config = dict(
    num_hidden_layers=21,
    hidden_size=128,
    num_attention_heads=4,
    num_key_value_heads=4,
    head_dim=32,
    intermediate_size=512,
    vocab_size=8192,
    hidden_act='tanh_gelu',
    norm='layernorm',
    norm_place='pre',
    norm_eps=1e-05,
    positions='learned',
    qk_norm=False,
    attn_scale=0.177,
    bias='all',
    tie_word_embeddings=False,
    parallel_block=False,
    init='normal',
    init_std_qkv=0.0549,
    init_std_o=0.0681,
    init_std_up=0.0785,
    init_std_down=0.0785,
    optimizer='soap_variant',
    learning_rate=0.0082,
    weight_decay=0.0,
    lr_head=0.00912,
    max_grad_norm=0.5,
    warmup_steps=200,
    schedule='wsd',
    decay_fraction=1.0,
    decay_shape='linear',
    final_lr_fraction=0.0,
    batch_tokens=65536,
    max_seq_len=256,
    doc_mask=True,
    train_tokens=278500000,
    max_steps=4250,
    dataset='wikipedia_en',
)
Each number is 128 + 32 x the weight over its row's rms, rounded and kept within 0 to 255. Layers, rows and columns count from 0. Numbers have three digits each. The size before them is the row's rms in percent of the matrix's.

# k: layer 4 attention key, 128x128, rms 0.0548, rows 67-86, columns 0-63
# q: layer 4 attention query, 128x128, rms 0.0548, rows 68-87, columns 0-63
k67 091:086083128131085122093102113151052075116109128120112175120120088134165045102173169153143097152124108108071143094113149150129149144149111189097173135183108064152195081143072077132141122106143104
q68 088:133091133098150125118150120190089133169123099187155104184101122160205121143132142111090154235134183126145141130138106156138105082142150107127121138144093136170144148182167182103205162131143207
k68 079:127082117159117184173201103175145139125127141134184146168138136099107125131153141099185177139076132097156174104113050094105108127090147142120090163108119090111091124188171072147117112114183129
q69 078:086121112118179095120080144173125063139189134124069146125123051113189139176142195136117131128113149138079123139097142096120097089152099086140107122105130120087069146112095106104140110095061083
k69 080:128133135158107047153097137121146104124128132118123166145113120189133116155187144063089195145104130147166096101154130160075182114114058117121170128175136222122156155145195089155132105119174107
q70 080:120134118082110162086076130102095051143123096190157096157164127148119142138131109134119123114142121054103097057101158182159149133125184161152091181123100162053119072124106169149107070115083107
k70 083:109088193074180127147142148095136173155123082120159131061079119096159137095112162161142128179157130132127087122149173124138160142095084083128140077157135082157124123115106144129170104130121069
q71 085:106108151142131111158143133110130111155122118170123071058136095137120109107170153155074116113129169129070191099109119101143133104138128128136160125131157100111147152123044084138161159138073119
k71 091:117154162118113157146085161185105150139153132094089138156134156150132117174156126099058150120207112108153106100133120142131112126172179105062171116143152130125136153079072166099160080131082109
q72 084:131106114168123185067162122130136097116090179106132158142123194173150139148197130126145063107087132103129083147150142165152121149093115145145134111140109118095201137175089104095087079106173166
k72 087:138124090146118127189082081145138110141070073183147098192110169106145166150113110146126137136144155071089089128107098078153155103130116146144072177128147175139125161139095107117058121132150175
q73 080:216122136056171119110144088091077168095147153145100149194132117156151136140163122082103112080100113127097167097132157103202142126152103155182177086132163159191194100135123133123141138157199162
k73 077:180156124098170150116177099072105108101078120175110131113068163124141078100142149061133096108107157090191161128145138169165128122101156105144075162073113152160094093087137165160081164137131139
q74 076:090132199090125106144155104152116162133128116128123167104109146089144134140159179147124128157166118121094150089086080141160165123153161140095182053106081053113071104122165078126137105138168146
k74 078:075107138127158091142147096147122117134110129155073113090153149132159097133209110127099100163112130081139179132133054057146179134119122125108169194119100125121112169121169155111086094071070132
q75 089:113046190148123096130126100100092132164119147115082158127120184115163141075149120094155104152192165177117133131119151117126123075073142103098119193148134083093116184101145083140138106150120108
k75 083:181125194101126088111098093100052159148145132197078130169116127112132142142126155153117152086087129106146135082135147140206111174184122139115143179151171097103155143101052079160142147095081122
q76 079:113116115119089081078114044088125128093153108157082156097136170122142129130186168146117128054097150154117145183094106174087156160164070115119110110084118123145089111087159127125128096146150202
k76 083:225150103167129082077113166112100138150111124132112142140102129148152084139096090090093121108033122113167174151120105130199150113133118151141171175144128170193135128112093113117091148189146133
q77 086:167128119110138117114109149101098116112134165207064143204134164142175187097142126111107123102161113218118129108127161121156140102102161114118125178181125068133108093122150157071134119156123157
k77 085:163147095124070140174095146092150129152143133108116146116094097144161195151073158097121111143115083157148133098122134133153106085100128065140066140106150166168084072109103093153162174134135123
q78 087:151119130170152168158137184132054108162184167098150134083125182109160122133153120076106131122111138107171124175122097129120111133149089097158170140191131200192102133085105169131145151139173133
k78 082:147154085129146159106074099127127095152167130097153157161120129136165140128045111108114120173139133108134132090129059092108158111122131116124126104133112120147090074192122129073184170113110133
q79 093:184104126119105144061114123114152166118120187103130155132052106137141135167114108089156120136143088096130134170162110115132087131112165106117072130086140068114119142103122139145143081149143141
k79 096:153178155129149118121168131137098147128076187174140091119095170109114127193168143167108153127049162112139093113138140117105129105164141092100143124079183097085182104125134105134097162067138140
q80 088:045121126109099218171135126208150126151131140123179109166169188088152117150086136158110106174130117167167083167146138145070108137088129129172102089148094197155111120146098132137154144090186111
k80 093:071061161132087135093149113116102077147099157177143142172145141145129115138127146100154157160148117103113111169119141187065168136100108180189113087150124115107145118135091164145117106130132077
q81 086:148125139106115129043094150108112141148105133074107097084092130212190172129147148089128122149111115174189152175102141121143090148142137103178103132142141141145120089073178125156129166047168080
k81 087:163155148105171101187152094096177145157125114136136145115112144204159107128156123127174110130112214140125107066114089153112121118153110130068145102164096090143105110225121095136033150137171116
q82 081:156155132157138077107124117143086140139123117126188190158154115096071124147095200154092115128121113136176174110098096155125097117137099125121173121154123122100079145118146144191124098147137112
k82 085:089130120156138107126120126181103078095160121142102078116121087076176130131091158101148140158103104159162105154086134134117143074156157118154131124107101159101121087164159078155195145110104086
q83 088:187155126109158169129110109051194094099165194147084171148154079186137120133144112082136113100107136161098077094160160171181071135124087110126185117060097084101163093125161131114148206148118114
k83 102:170111160095150113073157115119129174078111123156077164111144143119139051139196106097122125130111138141185135176070156146127128125137101150157169065107111078131128154152131086140120080162159124
q84 088:064118098176148120162104148094152165092145128155144145099123094134134141079138092177131119107101072144110146129153111138189191125164132170096158175105104148134100140103184105150137212121110155
k84 088:075174149133100114124137186131171179157152113146107098083109145096090144126107138187176139133152142144150198139125102101153182087144133187120086108173123131114123116083114139083137092140057179
q85 088:073147113075108169104149152120138117110158144145113115164159104133111126118126137138126142141200124158194155135112140117112194123208122136153116089223097087095133110107175160144124089126135142
k85 083:094119117150148126157140137156084160156139129117096146092164124175114109100154112088120205117163137113056135098153123162154156104061124090082124126138152140139149139187094138107018125113179123
q86 088:136147111115133195172178119150173122155110162074107106155127157130104122119116177128135121089153169188097164096085128139166081157087188140161112106146100166133108083194110177110103144144120114
k86 078:131131122119130197149058128165118119099154170113181176109142148146140145150140138067100088123180147154106086174118200129116141125122135080129153133182113104128178144088062122075128143118078106
q87 085:119147105133067096221131092156168096154104077084148081142166137161117123169130137109135119155123111185087056104168081128194113136113147085096055146187129123141128129093118135051090116104088155